{"n_kv_head": 4, "d_mlp": 1280, "activation": "tanh_gelu", "norm_eps": 1e-05, "tie_embeddings": true, "init_std_qkv": 0.0312, "lr": 0.00146, "lr_mult_qkv": 0.4, "lr_head": 0.00828, "grad_clip": 1.0, "final_lr_fraction": 0.0, "seq_len": 2048}
Each number is 500 + 50 x the weight over its row's rms, rounded and kept within 0 to 999. Layers, rows and columns count from 0. Numbers have three digits each. The size before them is the row's rms in percent of the matrix's.

# up: layer 7 MLP up, 1280x256, rms 0.109, rows 416-515, columns 64-127
# down: layer 7 MLP down (transposed), 1280x256, rms 0.103, rows 416-515, columns 64-127
up416 106:455507551514567428452425494536454466501404511491426534627560488457552574470491440455407560498569501459505539494475477528468509550427498548539478499490549447438509558445481599558562462557542519
down416 075:490575584540471492487497545530550486479444488530381424521458510460512520446505484493475525465500535471397498458485483488437521502452462505516532573494446463494508517507560552523543464551484538
up417 088:547551545534483514580442397528501455425423486500468491495319486564587505565516455544475497505458572495461424418441485455544514509438487496444564512450366542551429522469483515507468416465480430
down417 082:432493417480526599516497524511399519531527588415485560543565531545516611556518500472481491471523488477464538534452557513485555573490539523432511499446569446560420413557476537520507518515473497
up418 095:457612529603574534414519452524596520506493477557479521531555579501570531522480564508565471546517468558498551522445457438495456496495509508508535480445447594480488537452543523512426486550428414
down418 087:561522464513514553529554493441609527514498505470595510502406464599469524516474489447503471551494461553506486443550578655494446564556508435426445496554477529598562556539551499455509523532570483
up419 103:393566482464550466524510470466550597457472482524475504487538429539543593455540507548522557555458598521529487600526463407512523435451440574561495453466460441490381474463399467495485508586503488
down419 089:475398478595513590423518409417519481604499495614445455555512481465525485437503417518469549446505494544581458443508490479479423480499510478530634448507435430447485459445511455462487389519501489
up420 098:522455447488534489476387383493512531494482553567468587606471530562465599487506541472482546527390563494553452456480484510504465454445523520512559518526467566481557504484494525512563611457483468
down420 082:485552564470419457533543525664429505514391579566557443548522428533485486473426461537481428479465534529527529462534525585498562484381511459626493553517456474553495471564575606562595509531499434
up421 100:552557508547455404455532472470440521403446577529542508511574582492556505441471536447444521488506405510420555499533617463519516495433464562449531498503479455393408488446387523576501492551445471
down421 097:418501500455486533489479514549496524554530458522570443454468424443533553570506515498538506532511501521474534569552441483468618514470442498578461569426486394424547503558489491505527461481580528
up422 104:529537423458546474475413459473490479462386512575560463550485503469495534438523545484496475430514516472463557525520543470579417443490504571514557449453507496405538498492484504485456582474533543
down422 104:420528492574489469421449540569473494619528592521530491496404392472471555471535509454497537492559532566512470487501473438506609502572518470546505497627520478485534427436588443544612480469481489
up423 091:488468486459537509413445577580420539414482497519482484538566629603485536432493435532508460533422531456482543479421502526469532466470514569507487491415535465423494456506569577595411529463532501
down423 081:382505458500478493626419474472604510433466516444560444515466369448558442473483545573609487578480503468486495518408477511483526439523496442471589494619448434465516399564497484500501494511439520
up424 087:540497453531493508418417488472501442489551519547533546458443544481484520524599470473511480452552539453453546503519609516493484476499461541543467518498452387465483427490530621488594437460544533
down424 083:547475518498472491473495537443540524522461476495574517433574573498516524490495506417502459457527537550484594482531469424512456517517455456536574484437548555492546504522436446353556458378487475
up425 123:413549561515591531436468444522538523545511521497427545560464467482506471495518466486509468590468473513497527493514509525468477479463473512492520525436438608476545449458455535455516673481512467
down425 134:567555497468461459454492444553375471416572524530528503484531513493610480532489604534544412427470507472515430490350445515504490590492489435635576526455486569471547495463519535506482446564548539
up426 102:513477537473581592490467462609591584507480463473440422489534479503466493423518496509557480501510413438549557493510441539503440508468506543484564551432390489412527502577475535488404530564438504
down426 101:438556455435476557594529495432515477439470502458559543496478474492545527412456526489436633514516540492435536520562410531493460517513558504508416496452465499544484502503519516520444602512486515
up427 093:496538589515547550526476539608476491500465531452397417468429553488554506515537338486540463517525434439521404484478598490500484524549481488468465572440468542551514499529509495482471508413547562
down427 083:496497485562500483477565521510482508555502522510602534539522523461417503540462552544514515524499581474496447528448494437474526526487532536480510469478424536525543458544491497459585466606480465
up428 090:476517499473476536407458408483486574455509407462408392525477514565389540459489550512575478483577550426531437441538465559497467467516478518513512510539503473425424471552480551504510517567446532
down428 080:538476533492471501479510517557521422595471550502461525429495476500421492498529453494421545531536544462572603538418421498487476557459506546555427531447471472513500541516566524330425558448625449
up429 092:418629576609555451502430487526476536527475511502441524548427481531442440547484529428428479529457502468605434527439384407469535515529473507435521461530520527474586416446456549477459518495494584
down429 080:409386458514532531472461590516485517428531482511491554468402401518467383535483482531563375507503527536509495538485533581534574462551605553474421488439462474507525516519510577560560452462532603
up430 098:438544446495633514454528581494503559486482488535519534489431508466523544538519495460470513468376457499504488494560482483529506509500377561459606458407548459522491421482518528547505595525572458
down430 087:567528616461532459548523513559569518455450494462442394425487511454414553539514428470457465473593514552502489494570510465481565414502505465569486443479499527508561603571492522406524488606437478
up431 122:505473456543610454433518479510532539441379467511468475622484543470481515511467524458524469470497531472580574531517597509521405422579468518498617488430438556481495422474515550509422517513461525
down431 177:503585505606529477442573468478435553600527485478416457542469532440503510369486516515398523561513465538511423449443476470497480332456546488420526480536543460501550501572507483462518577491485410
up432 095:520539461521469484547508532425457526505440569558421484541452507458480535416469532512478558523500442505556535469525498470531469482489537509424511554544432546570467467421404468466532489480532406
down432 088:505541527429499552556506513426498572433540492464542613474487478453538510401500526562518482493426487550502518440546442412526470386531518517504486436510475464586518504474600472546532478427567505
up433 086:407501570501549536509552539495467462502499498500465509485437527545466528552482501487473543556474560386519525552488520542510490491469481546468500639551528507316508427491469553500550471610522565
down433 088:461402416412597517537531465500487391457524460493467506488601558543476474585508450497417555464585556507501445550492518536495491475475413613548466514562481471540496615481505575454475549449482449
up434 083:488489481517438483552419472565549487561479423495423597611530578432449559527517503450426516476556470476509390473467509493515433383454540543447569511544506511385559465486576522527466509476503546
down434 082:533526486531465484548490489603431474529547581437557520477472539547479481425536501500469522496436450535461591533512526576492488591419539494518437539484440447453536558465532603517594443468534520
up435 099:520498467558542497344381417497417458466458433574478496563518519510488582513426550476553498486506608586507497476411483449566470453418475528493515511446499503516465401483474520609490507518398504
down435 097:467484479508545482482546535515375469558402490527483440533446478489504421583445561509479455497527441525463478534516526588604441560438542444465511417478501539469554395533523448520448512471528588
up436 097:551581564570501529448400552522547449603473534585452535521451550481534480544432452476524473509456535484541519580502584522499524458526499537353561525563491578458430475400480518495496474510547518
down436 092:547476423450519519567576509528443430616493513560532509440406485457470431539562571496506481559481541580493547555466482552510503433511463466537542568507455517570468417510591461552483507549486542
up437 081:519559441493606519490497545454490547508429385449516545484429466523519530482449414536604500522533517580489539501426531477546435466497354660557517503487471448406442463462515465558502624542507516
down437 108:462570557520564426497505497509537474426522496531471504469425603503485484528486443446530521487542600489532520471429660456442507502408385510554535541469378497526492532380438578560521621562435449
up438 093:479480606486519547508449517528509484540495522462532449589535528510574471520525483432531497582521397454486577534354550542504448536398528536432514437432447420484504488488597491499446529462519508
down438 088:519463585569489550489496522493505510456476494488517521498486455507551410499549588598505480562497543541521443490493482528567536598497554566507441567519481409452454575476537507542455481567523518
up439 105:507573563422445530493451516611621430436446432536527491494408581562537532535537591518440490485477539510535422500567527518564438463445550539485523495473513563489484559487433569586530478554450493
down439 118:579530510617442559548522494400549502489495450488453427443439433474600523378535503477601420607532554525522523474497581484494528501539416527431506510507562543550432434491414404568514560544403579
up440 101:445574504576517614557410484496485552535467503518375523471418435493446529433519569450530428531582617438509447453476490501543576461482384538529519466523522506479472541566393563531553564526481405
down440 089:489506582429527544494489560507359480510479587569522624431438469438433473536429617565468346425559464403508519531518412503471513520526499521450478453522533502474489553569472445437507534487576528
up441 094:455490500498506508529447422498505456536483519535438486582469525534445462501515527500497396627455540531590489461488435513531532508541461533500496469518509498567419514506445569459443615538492497
down441 088:546503504523538503562560581503409474462461470502534518513674513471593533454521458579522531402540514501454557524480513477472518539523519555515534473459522443418550554556528489561535421396454498
up442 087:494552504582542589580483544451597477441492519410503596542431533426462461504518491372552533542434459495493496464520626551496539538508455558463517489496419506552462510495522542473552578467470413
down442 087:466534502493460472462541457517481538533539503416573492475510514489488539573505529453491512510495587454451516492483503586523572489478499469598491445575470525446529436544535475453459582498534563
up443 107:550466463476602500525527486547427475422446475512426479443482452544467589470458436492526488453439527584527565450413499467538490449488501551554467555552533544468536535426533496538526545565525449
down443 101:477385475400501506497560486493526471457469560421413464513460436619534471431529499585446494523427469529553513522464494515475509511523588559557436556550573417468539569464546423610553457412492449
up444 110:535547500561545487509472519497531518487402422461502528453528479470531524484473469510525493480475507508451505540537509481524506484549473570496545528498402476516378386468469577629497521505457505
down444 117:527561459515463403498564513465504492490478475528565509558497474467504514517486515500603463510540604461475448541501505562496485501482508431561539471501508508457552441649507568602486521532471542
up445 091:475537444522579460549564451538523568549433467481463524466499473474470575505437466519591441494495470511571464487349498537545468366463478554500563536498447511444507442506519473562558609526403485
down445 108:405583603562512403439520510554466533558493545535472495503465510454527500526444424470497465443544454489467489492480540433432515375406444448439544539531480554462542455432430514539491588582407446
up446 110:546540527482524522540455478525502513412483482463497584444451426546482539465496520506537423506471613496420475498502544456502468501481485555499504548518529486501510542501413510533554538553507563
down446 111:596504451513382535502502433516564421547440495496412518574434599491498515476520476444510499507536432509583446497462568574501588516530588489379516454404580626506527449595458460529454527516437515
up447 092:548502471507532433427524488476540480529481531511584522511451528595442626441503536462472419479540553537616514408482411468476557514417469552453507595455557456497471348441426571531541494508432508
down447 083:464420535493515595533449554537401462666531489434448447529538451469550522488514459511552553479460451456462495526420555644412462559531521536513459417439486564516534507482481487593574515488586557
up448 091:523478482456559462580397473581453586523501530616469552563509420495522492565556497489518496520451618502528542497490452522548455398500520530585485476469606444478500439462551486576559450540596484
down448 086:522467574614445520538521507534571546605514550447510460506510471555482559488513522431420482394554434491465609565435522496475566515465576474523558512467489543500415505513534424494505511510392433
up449 112:515523517617537491534523426424525528573433518551479522577472501614447457439514437456448464478487556495513515505499496401517498467517481496504649542470454448512456489546459453475493480487509518
down449 109:516483495536475420504482529460517510509445535587457489574533498572476485471537465479478447610480438458538502531500548467529438521558585510505528470468466508400449544451593507494583528545500521
up450 086:563504474450548610560489463541512565524461458476433516604467453402458496471570580509545461463429571586604527510548433473518544460380562476469531490512418475435571453525438516515448611543458522
down450 085:471443523451520528552515514604563506438481493456525462541488554650546438434483454424424494569423507521517471498442450493540507525487522522455482524511475541500412509451497513507511551451422481
up451 090:447431487439492466615519542524521512414486506423483597541434517503609413475556515436518543536395411480465591516578549492517419456442442579444527527436438452491440481490500603437520517524451440
down451 087:511538484559410476438516496425524566529478523481419590435520497467507616623501514549544543457485593568622461543475493494509564477485517492512447479490454629533582515493466459558484546494545573
up452 103:392574545557490535487407431453635542453475469533513550468453621535475411506479500527548506464557431390483415509529511504499501510494459536595436584469559538530530519553500560559476478490503483
down452 095:466468577460476471483540480457502441528477604486524535502474512545577541481492560528491492499473523554442472516561433516466463486473467542584443428469446649509476556512414572536459574541599425
up453 101:522542490607519483508504434535489504485489554502498531497451534509469619518469479481446472507464592498501457499440470519548452462383512506429517520519425424437467538490457449555553569513431562
down453 088:555551451395451436469594551499484507498545510524504476458538443508522449475548493489539512482553480431483547441465524529436514475488436472591521526492499595493533489572576528592527444546575514
up454 100:524471509534531533477484525492378572456479502564460492460548562608531495553379387475407523511473502550482500502509530494486362488435480590593553504398457459405458460567486672529569511550486438
down454 095:479529471528579479479454468535546542469533497555421543475524544597495521461565453501423519503510379544509428468582505403531533494456474483543448468492511475558580531522497532496383470437458558
up455 097:514498521445476481484465456553492457512478544461521551655440460512474557656500483470498502449488414450510476416456573511466359541489481542520543525451533500516529386395529594585479551481455491
down455 093:564511553639407440487570516454534442554531545470512514463359514544477502474511576544459494551510555461531497494492506537482499539556586462431525508529513467382528408472550521435479562431374528
up456 092:624512496446531489455544429568535535502488577494474428603486467567487658434529558528447474527466490540531520542436468437517500390415540528507584554434398528498500411494464524469413512522520455
down456 083:503422500387453537511508546484509401562584515430416569483470447522507545481553546520531390417491444519535495450475488498509520461402551461545393578550455532491453493571534526559483437476530536
up457 104:485582454596527498435449403476506444579465519611457545516510468515431537571512503568555449474557495534576480540463504431524464561455454500475531532438489544491509450546425524536399488470530540
down457 096:431562580458510458525532422516537510446554549525482584528443472591516482482559472559530460503549491497543540548582567494404566545375546445554403556538489472488514536606436554477603436517497550
up458 110:468533440546595500366473374457532542574486563535507554497529496616504605554496512579558416404499484523529473500420465465467407513495527497448449527470408446532475518454479522467511535497535563
down458 110:476475489569479472477544555456595448501583586507444450501511478479494500585511505590556430402546500483501463507508465531461527548608423445513488462444493492522428519478473459372564495459588543
up459 103:487514577557506513379500471525535518480449486464514604530602594531482482401505426517599530484488597460496585483424574542478456510515516554584495505441489473473546515351509493508463484459485537
down459 097:436623500451472475491522446560416412542554461494583454532458467391468582481506522453477412519460469518541462496501482598510474497530510403464487443497545496426452581610452558526456639462498577
up460 105:464565484640452475466462437589501551544481528588479598510520477552482568515507530496594467531513570543518526464474454475502528334561493516491543468464540591487438428524424544519540541483497491
down460 104:581486460475473408415475521523577495511468465450535462567481486540520550546574560430509433490543558517532493498517528522520575481472455469464554514500519489439413542550529526498515483550530431
up461 104:534479484550445448565566535462465501444499473422492505494551423610503519529447474479563526484515542477557606587489538496500440462503524506408568523515465581468494420536517467552516484431490484
down461 102:501374568599496481529507517486439432508548539456582505459530502463497404459479560494535447538496543555447526476526625598490477550470545468473516405475508526437526580464478534519507467483458534
up462 110:565472472486531471500558459570507536520451463458483519480533581596523423548367423546507425484543527495452532449338533480500435466462511553504497582420476434422458410503537516488426583467473553
down462 107:539440483457482461447504623528440458521512552545628511457441459477459531490419492517520455500538434529537474534419392559554607467574479447484512617501470521448645433381445439445549553474530520
up463 105:530505420529554414516525505549434520397453522460428540480525541563474455544481455473464470543446504558498559508469589462512443527473451570518570538512516457409510505530524571518565453437469508
down463 103:555556443485474522437485478548536408514454394499565554512478436537495469505447484498497380477572479465540464552445574489537535547482570454554463555505455502469570453509561463548511471524572557
up464 104:503521518484509542556527509617497583539483429558439448525497494527448465517417508574649427528559507453485526426434539497510521492531514526487475477470525466510415556538458505482513579555540529
down464 095:497507555512504445458500466396453591495569589476536486526521489507512520527407539511510474475457512504493513419414486461529530529455510519565451464466449476463463603446473554517507496484597619
up465 101:507573436565532467489437462513540529498427475576499495572464485474536546504487424445476480410447533492573546473512553597491468463485379541534593467444506581559518490496520502486550568462520467
down465 103:484494516560442402464420457480545517462535479454436418535528530558536527518527473524472479462523498503522493477591454363492514529483468486600609484534534444502550587479438548466590463498408502
up466 087:551458492450484465464453515516600487472448546499551647476496455469585442458555473438464509522453466472475521526534484636488433438576450534448593551513416455491510460357515550561457503434454541
down466 085:460476418569550475570526503531541457488497479474504494481523398494527490562567442548512525474428438549506451562456413558488442462523437497467438493440504472491470361387526483497505488451462497
up467 091:518512380437498445419438405487481502546503443544498519490539477586467559487528513488512433434546502551535450550452453377497479507441516538425506549512530401490580417479466559463540439499470493
down467 081:523445564440445557421388545495552540538517456547469562522505453485464581467533462330505450467561538516492557501510508504509534522566413504444512520447529398488533471564457520506545531400526535
up468 091:589496455521506521532453561449470479450471506548439509451447521496532495467491568532499357427425520420590581525486534462536409524425485539487511469487515464481515487536547436622522555461519585
down468 083:475583525413634465501504542506539530471513502554573473489505503545474503473572431419432376477494458527520525462484416561430463529529505467445498454468445448529449501489537538464493485494554495
up469 101:413566554550494487519428529514612484435470524537537517567452521505480479595528464355542539493599454476441527515509466599490433514538415576532470549415513556519444459516451538533499451447438418
down469 093:442594431455534491547548494458531542440539506509491495514486467543427524435495530477545523552468473484502432452468498436506502634518494486542448446496562478512635470436526487513435478452490448
up470 102:547525529487509441485510599517470597494470469597488539447556513480524586454453550532338515605555532499425490448435514461526503409501447535538509449449463574372484407540469512480531489513531455
down470 089:508457538579550458439480517502481525519564449606464512550582444470500537449519535560474451435450529566481495500402553483491548492469463442504485438513534466414538513515419501523617512483518524
up471 099:468563491524532525465454538518524512504496427479423597540551618429521521449444438459429557491511440487424511528468518399495458462554474539478493447548459504517476451505524583592395528411472449
down471 093:532481443388499498637508439452477481494405514503539406510546383593459523555517486536487449549468505528479488484538463474567434558543557504517521446513477425484495573540439508415515534569492430
up472 101:512461461559564489505498439467468471479492450436439423546545502535545541437489490381491411403429456550475558592473525495450405507498467548554553472491488514455502487518564487479503568521537442
down472 107:505502516553500485452464491545446576617520512553452483541371462458397457567462534526451579549484516483464434540468465567445475470536503415349432545621515585564470468453506514468497491521452518
up473 102:434538548495504544457528472563564465505451442502435526564554587509551470449474448539568504433511515505426448519375522460501435500475491534435488488585476525534457513462533536544505568545500458
down473 120:497477555543507437509547510593521375488460528482525471475399534567549492597441436481453540511453577437466467553515557516457517483445466484486477587456519474473455487399385490585470511550461521
up474 093:467526534442482536503452397533511595500485448422433472534519468490543512621407470535558587515483455543556455467459541475469511449488563579475551457539551463399592489512479539613461434595439434
down474 087:555471472572531536374541453520507391500491523533550472455499557527513481487541432542548518495528510415465518568561465520517511459522570436530464486446559473551456533540564543506545510524585520
up475 106:482508531626508475567487506541440481524470449453385592516539623420508545506507537492463526562498509515545434570463518406529496483404480586437552520584436496472487426496515448537533603533389415
down475 110:539504499493464397561463448562549563509398558517519489503583486497551408506526543602387651628577510472532565505474512479556491462419554468526570498519557536504558477523482475504540523450434513
up476 092:535495531522504444556465493530423586445488418450481549629537538542565489514470404468462464443495466475443482527430514461538456440417452540517563486465443464479514431475561576503479506536502491
down476 115:543469507454524476525521508552435598448502437428439470568504499558485466591482434461440479386463479534508517457362525466522488483436506491479590566433512359394420433487550522600482475574444562
up477 098:456445443429555455552504401525527488523480492525494498489462455517514624545520509521468466419436480513453500517523495532472413423534477525488541565496496575523518406389557453512454612494511504
down477 099:467428467432520529483526444484470425546529524470617562428513468564579512559549481563545504449519620482467466530521444532538453470477556472564465466541433536605518501400519609402557545475538528
up478 091:459593539530556570524502504405536520564435505474490532598483506507432542465521428435553523585498551475493556590492499507456478492528418541470535462534501566459500445386547536513483535559479465
down478 085:433465496532507514526397430604450474404526504437494542490425622471565398523497517487433438493518556510495509524474441511550467473461497376460481443485456400540460561522483551557478502514561527
up479 102:433597528548494501542497513476422539501426485405441562534548543467559524450507634562522506502460471566543584505467409534499422443459493515436573429500433467512542514498473504537483584500432495
down479 108:525525480485479510503488490490527527525559575589503472608398470524477571483477450393517451438625526480531549463506551460492503559492530516470431479491526485452519405567605538462525587533421619
up480 095:399509470523580470558564514465464500532481535529455452496545444599492585448487517497577426587554540471499499517463469476484500407522456504562492553514456525540357472506456548496550597584507482
down480 090:560448431425518548500460439522448422577516537481433526596493513486464491462515452498477446464463533536542539410492468567491558512519465431410472488491521478455417511541507525555418513511548508
up481 110:517501491487570484498441545550490441400510528519546492482464483523563513377486471449499435524446413551549656469490555544505529468470512546503496474511478556479512532486482588508493547483470484
down481 101:534429453471510525444535509589425575517524553422509534557494538513526623479602527481514558428580521553491537483501453422526539512515508505518577535487533448536447550515444486453464514407473432
up482 105:509457522515527515490610519527507538588479479516435494509502557493521465494525364457511467499405581508601513493503453496501469530437503499468569542504428515464520504534506553524475512487472394
down482 107:507468514526460479379453354452464576425517474412569503402444479468504458376602548453550505590473542497422463515524553512522548536558500603489508575485455470558581555501552541521467435508604538
up483 096:456477490466566460412554437532521637514443403577412442494480469613491541496364401482456503520488446512601488465448416490481581500473531581532574510520511442505536498544443489562491533572449367
down483 099:553457406478492491464583529487512535457439457361506531420496451534474528491454433513552506517401536570559479483500581531559546487501529494496479506480546501416502511474442492529520370542434513
up484 109:450545536550469454521497491522520479382475478502441570512556495476477493402460511525545573521469442580478628606445548470513487499487451576539528459531493507376464497478450517572435611448515502
down484 109:517438499419541490505584504569469470418519518480523451442482490517489401473639501503583466471463516482501462512636473536421526495508518475446482471505452471486519512453457593595500519475533601
up485 112:484496550538496525424443391498484538495492444546463568551536479561449480541437445468492464507527573521487571480475577443482464449493462565405577420469485497520466489494411529491470499469521496
down485 130:437532432379382521509567497540526441559585517539602496500497447452398487486548481502513430505439513512547520444411450554424445509444431535457446429525542479494567466482517524525539540533502578
up486 109:486518424534545475528471415435443493424445518475577473518507568464447607428479544539491505473449517514537422533459534539505495476482521562500515454483478449494522493481516513575497625580490503
down486 116:438490575445515344433519446525441512558490550470474501529420568521491529555526521486548449439540566527489494533487482400476512515498367491524457535494618415540516378564474449510558532534437501
up487 112:559485406538519488471416505485508437356471492405582570562499544564599480518515521516520500466450489517515525516480603478495470512486458544536595466411505440528496499387492573474482497482574548
down487 104:521558485478511471558522512460515471560406437486425558553468541535523604503487455569521584433580449375489580525485513457516454512477521581486506536535606536469507463457424372498477506436465481
up488 102:558499505545443536479507381623523614600495462446464521469432511495453471496489408427449511455478430525529500417484419444481539509479470545475500548519417434542538474487400468495492538535492495
down488 096:475586522524509511538483473534487461521532559521530556652526460418517640450566469521555492579528487518420473497593538440518476491556577519455471390565572481445480566557532461467526499536500409
up489 109:558495487504479475501490526579414488507486460479372564543517579538603542492400503546536479483449566492565501523456457399515487515473512531330565485517437473537446416469439499564557529464423408
down489 098:562549472473358549466462507544556347593469502538597484541570477528466464388434525533571525531553525519462464469514547529414448549440536521580489480504519617461485512561507452478503540448509539
up490 103:459519547484485502469548495532421512529439497497503515493472521517507521439404484517438518523542591535489572460390457474514518489511504548472568487490508523507480528504441561530571543564497430
down490 087:566506510508630489600551521414540527564441543440557535526495449405488488478557502546451431480513434497474510419469458442462484508472499460415505456490422492473536520500530439523495564523439480
up491 083:520513505602516400558493355447546484546463493518468519556494476436423517558539597433510504404465533520530481533524558469530496502437402575543505493472493591520527468482490484504516474503466538
down491 081:459499540506532517436533480501438504474556502475556548490577540502499673452593543503473597498475557457446529524539456605507523515517540472559496453458445512465483582521435384486474567365429517
up492 105:503522584607470540419513547459425439577461416447442578452443551579508531495501581509461595534517504525437508496458438492516546481560469508420584559509421471490474481417470491555422539465400487
down492 114:513475584512597529561452484534477456598445461501573543529559511506466510500439598529455514470483446545433467513521531479531537462547611573479585528527445513541532578454530578531495517485462471
up493 081:482432450561504443534442434432440536613492486551487538485489560411556476560444466402453544394473502491563469560456587488470521388461521536482580543501542531426537402397542531532534486490495561
down493 075:621518511554510481559454553596534422422465547538504474498510448491395480577480436497535489508546544545505541465460494434522448517530571466425536525482563496410474615516523500489339488555483536
up494 115:509583505495575489571525558485631479397430499487551463569396458463501481574505534508481455529486463511474532417483558472566444483500477507447602590535527430495434472454481452552483573561478500
down494 118:467542520510515508493487533508495504459494418548451618483519543497570451493580548506504488483461526504584544461531437498503439534483581495413380428499524484544529580523573532489480522465564482
up495 106:475494486541571506538570544491406465483460451473395554414483477533497533380421519559491464600500574573544553569514544458556553453499509557493517535529456422458522528545409493520501549517516574
down495 102:533399510503502568553519484466548491446509523486471484554499521466565460412530482436458522448503575482477553447515530524556592448485584478472496486605495546558408492598568478486448451485469589
up496 107:519502571569564442488517469511554515495522469528468483531470481557439462517493465392522449524543522473602553549490449453531540499467414607523496513457543521438454397446450618485420407520464492
down496 104:411484506450482495554483565430500442582485481526367452472498505451591430467461456414521511544489486581421499471511495620453440516482466535489501381549557579546504438451518527616405532504493483
up497 091:477574559478500512504477494643514469501459544465516575566479492532589439527467466440493525535537485440496532505383499487476441543541448538465455510508445426517442506432417529518332503574504552
down497 082:598457565560507506476483529449464468531487471468476500507512493444475371471450481517428629389476491493569447520509486415500482473528529504595571512588480523543413456480532432533616527489520443
up498 104:418550449595585461448521486521484489391453469460515578448538604580584531425401567482478503562514533505421478531483520438518502513560495557513512490544515451468453498509454500512455542514557491
down498 106:469453506561473561456482412527436466431426533536500480526523518523401476479552502561450495487583563578511394464542465540541491465509481471478498608577502503483478379495536548530546545457548521
up499 108:511477485512499502554519482471427549515470457518500435439511481502492643387475500478485523511496452540476527527503570467510509458497456565556439451470482480395462490513499597451491568552549509
down499 113:454549492559485528542480465547614591508519523487513489625408550481444560441593498547508528544526525465480497480510462528507541519594547557499517469544525491634476474466483488472432594414565485
up500 142:524515480578641487509551484511504588528426500520511443493506524622506480441435388519518500535469540485496506534500473415513381405506476561505588487525413503476527415462505620497502529605501496
down500 151:442550474418499509509421508582555437482468449435506527530483525480510511641617547420462532560437497531408524450498495505527561473524468504471432509537511523474540522544459429563450504473534528
up501 102:514547489444487563532452466514567464449488476452560424549459505554523442502462441505527417427585487416588515481520452472462536432518518523428459499476472544517463480492472580485525513523531473
down501 109:495487482502518459474519540525426500449453492491655518539621470500451412569495529383486553427533470497469425498468480472543507493485562442590511515533485481484583496467567419552495445444514511
up502 114:453504516465569461516574541486455512455521521384499547616447480587552479436514445423581419484459591489519575612473532500508497473471484539462658485532407510477544433516506463485465503505468504
down502 137:516543588479509513492462485524502533488551552454420509480525503462525486514408522523468556514532576478624514553441460425511426531446444482444545480454477519403558484510469481610436484483375520
up503 107:470477577567532468494458464595551473531499466474443450494430524523538565500476512460538527582544468529496481516482527528528521505451544561474457605499495527514536473419471483471561559552462365
down503 093:521392546452562502454472354484514523541574465524406503447479478478579454582502558456542528508463646573579437418486432442514484512483425448526552636468506473471452501503548497559546495546462526
up504 101:500544544502535467525539496526629581437512523547594459452481513465504486582507444454403568526463375488435518480526522468519412523542412529510480620481476448450416430430579509527446497473461498
down504 100:508468523578617540401523584455448483415507531490495551587559575492530513590479628491478473430545504513465389562466550522532516455550511431485524414394495511521464617501543440427542499466546462
up505 112:447481529514573571518553524513446550454495470549548450457459487552539483462441487495481497493432461520485500529480476526486510563445476552429520507489493521474521401567472535540479459516501394
down505 110:549528485479560544519501565446513383460449508474495434507558463565534502436543564524393471449587533479498622517498470449590405471428565460536549498399467500484528522488447433582543498407510521
up506 082:466528536468457555482412486512432498430481523529438472506479588501514498516514497463556542525518519451526406442513542480524429565505510522409447415561590564424546499564433521526459457626537481
down506 085:449558432506575551495553511495569495526436515417581470481514420414464503436497489558410514517468493456435566490581472544511512442461498519586595567424375467546544475480546452420502559517428551
up507 099:498483539469480552518445534507602557514486380586514547517415515452499465442508516465486509475538593461482495513494466557515537503486462549453482567460548587385475322361469497542565504533463505
down507 093:432488419561538487555499567489420585406502495479554458508446572436489553479551459466511599483496460527493501494431467433485475459497465448501539572375488434504445547532511523457519578454507554
up508 087:458631533521584536516486529610503549557546442484447415524452518501458529509537518546483471496498597513585613434503399475492556444572503519405547503527452477514418503501437498446490579469451511
down508 084:469488389521505496476551490511471460490467486512512541474614565533492488531468492532506588480529462550551461529390535523486551467435496502559443521487500500514547546494563414443506432423442536
up509 106:510514533584438556522530527509525524564494473466430499550448440461482494445479480492546396475523604489517563495511389507526557426526474508443558514582423504496508530478509510625494529540418536
down509 106:476477533557636562538468472531456445379423457510463557560488580547457513477467530487488595495502452523453586444470460514551546481568437524503572523517425515451501589489536477512570556464548537
up510 102:543503464433457464504509494471563476509524462470481466499466556554447559438484451398582504451595532490569498603572501474465514501491519562519521499441479528494445434423390510452461418505506482
down510 103:562463475443455403534465505523538485543546416515453480447506471513430585516468556528485544373500431496578463450510510426426487464507525521484519549474515539350489382448457522434534429414505505
up511 108:515497461550508501405574484529541600571507463494502483528481514557455602556483589559489537571439522482525543564450502482486523525483409536488522513501505469465468448403491511484414638476487497
down511 096:477484558407425551482545492444534484455564490547545492538464497495483516474439427518524489447564471494482532503512584503489499453483457559470558522501511466373544519500519458507494444552451464
up512 111:491509474582528476485483525468538461482453451445451471510493478531528488366472380431561507446473506478495511637491596428531481476535442547505490584510511597563376387537528503578461481541506445
down512 106:498602462557519485634528429531402572459442450472535472458409467525471424532502504483501469529583505429476506462555548464543393524477511543521541425499548553471545476540517538593460424439411557
up513 081:577521518462504427417516412514561548425499450448539513561643429535575549449380469512498524527466449574491483509445606441489488445456480538519508494585496571469531480471569520530513643563421422
down513 073:540451650573584465565504452525470565590525529469443451536562530483457548461534478563579476477542537517436484508452487560472468491490518423576504454559588447508537551545494470403590476502530548
up514 093:510495454549561453423490557500516554492482519598458538479541502523565549580530465461447494529444474441570617565495517563533495479389535622514541613512557411444488477528442562451444487512553531
down514 084:404487486534578529487611652548466516497473501554503522474618541526580530503512413452470565576463418543527490529468518543457484435455490418542505451519431517379539527560496454547480522415550525
up515 102:534506523571550517519554467562434460575497452414512570519477574431455555431473471532458584482520551438545564558519479401509478464430436563407566437536481469425485423513536527557506558529489500
down515 106:561465547500455501596578484506607482550482545531543416478653438352551369499511506509527534540560546500455511428575534501545489509469571496476510483500466531471425532441484448499492501488505592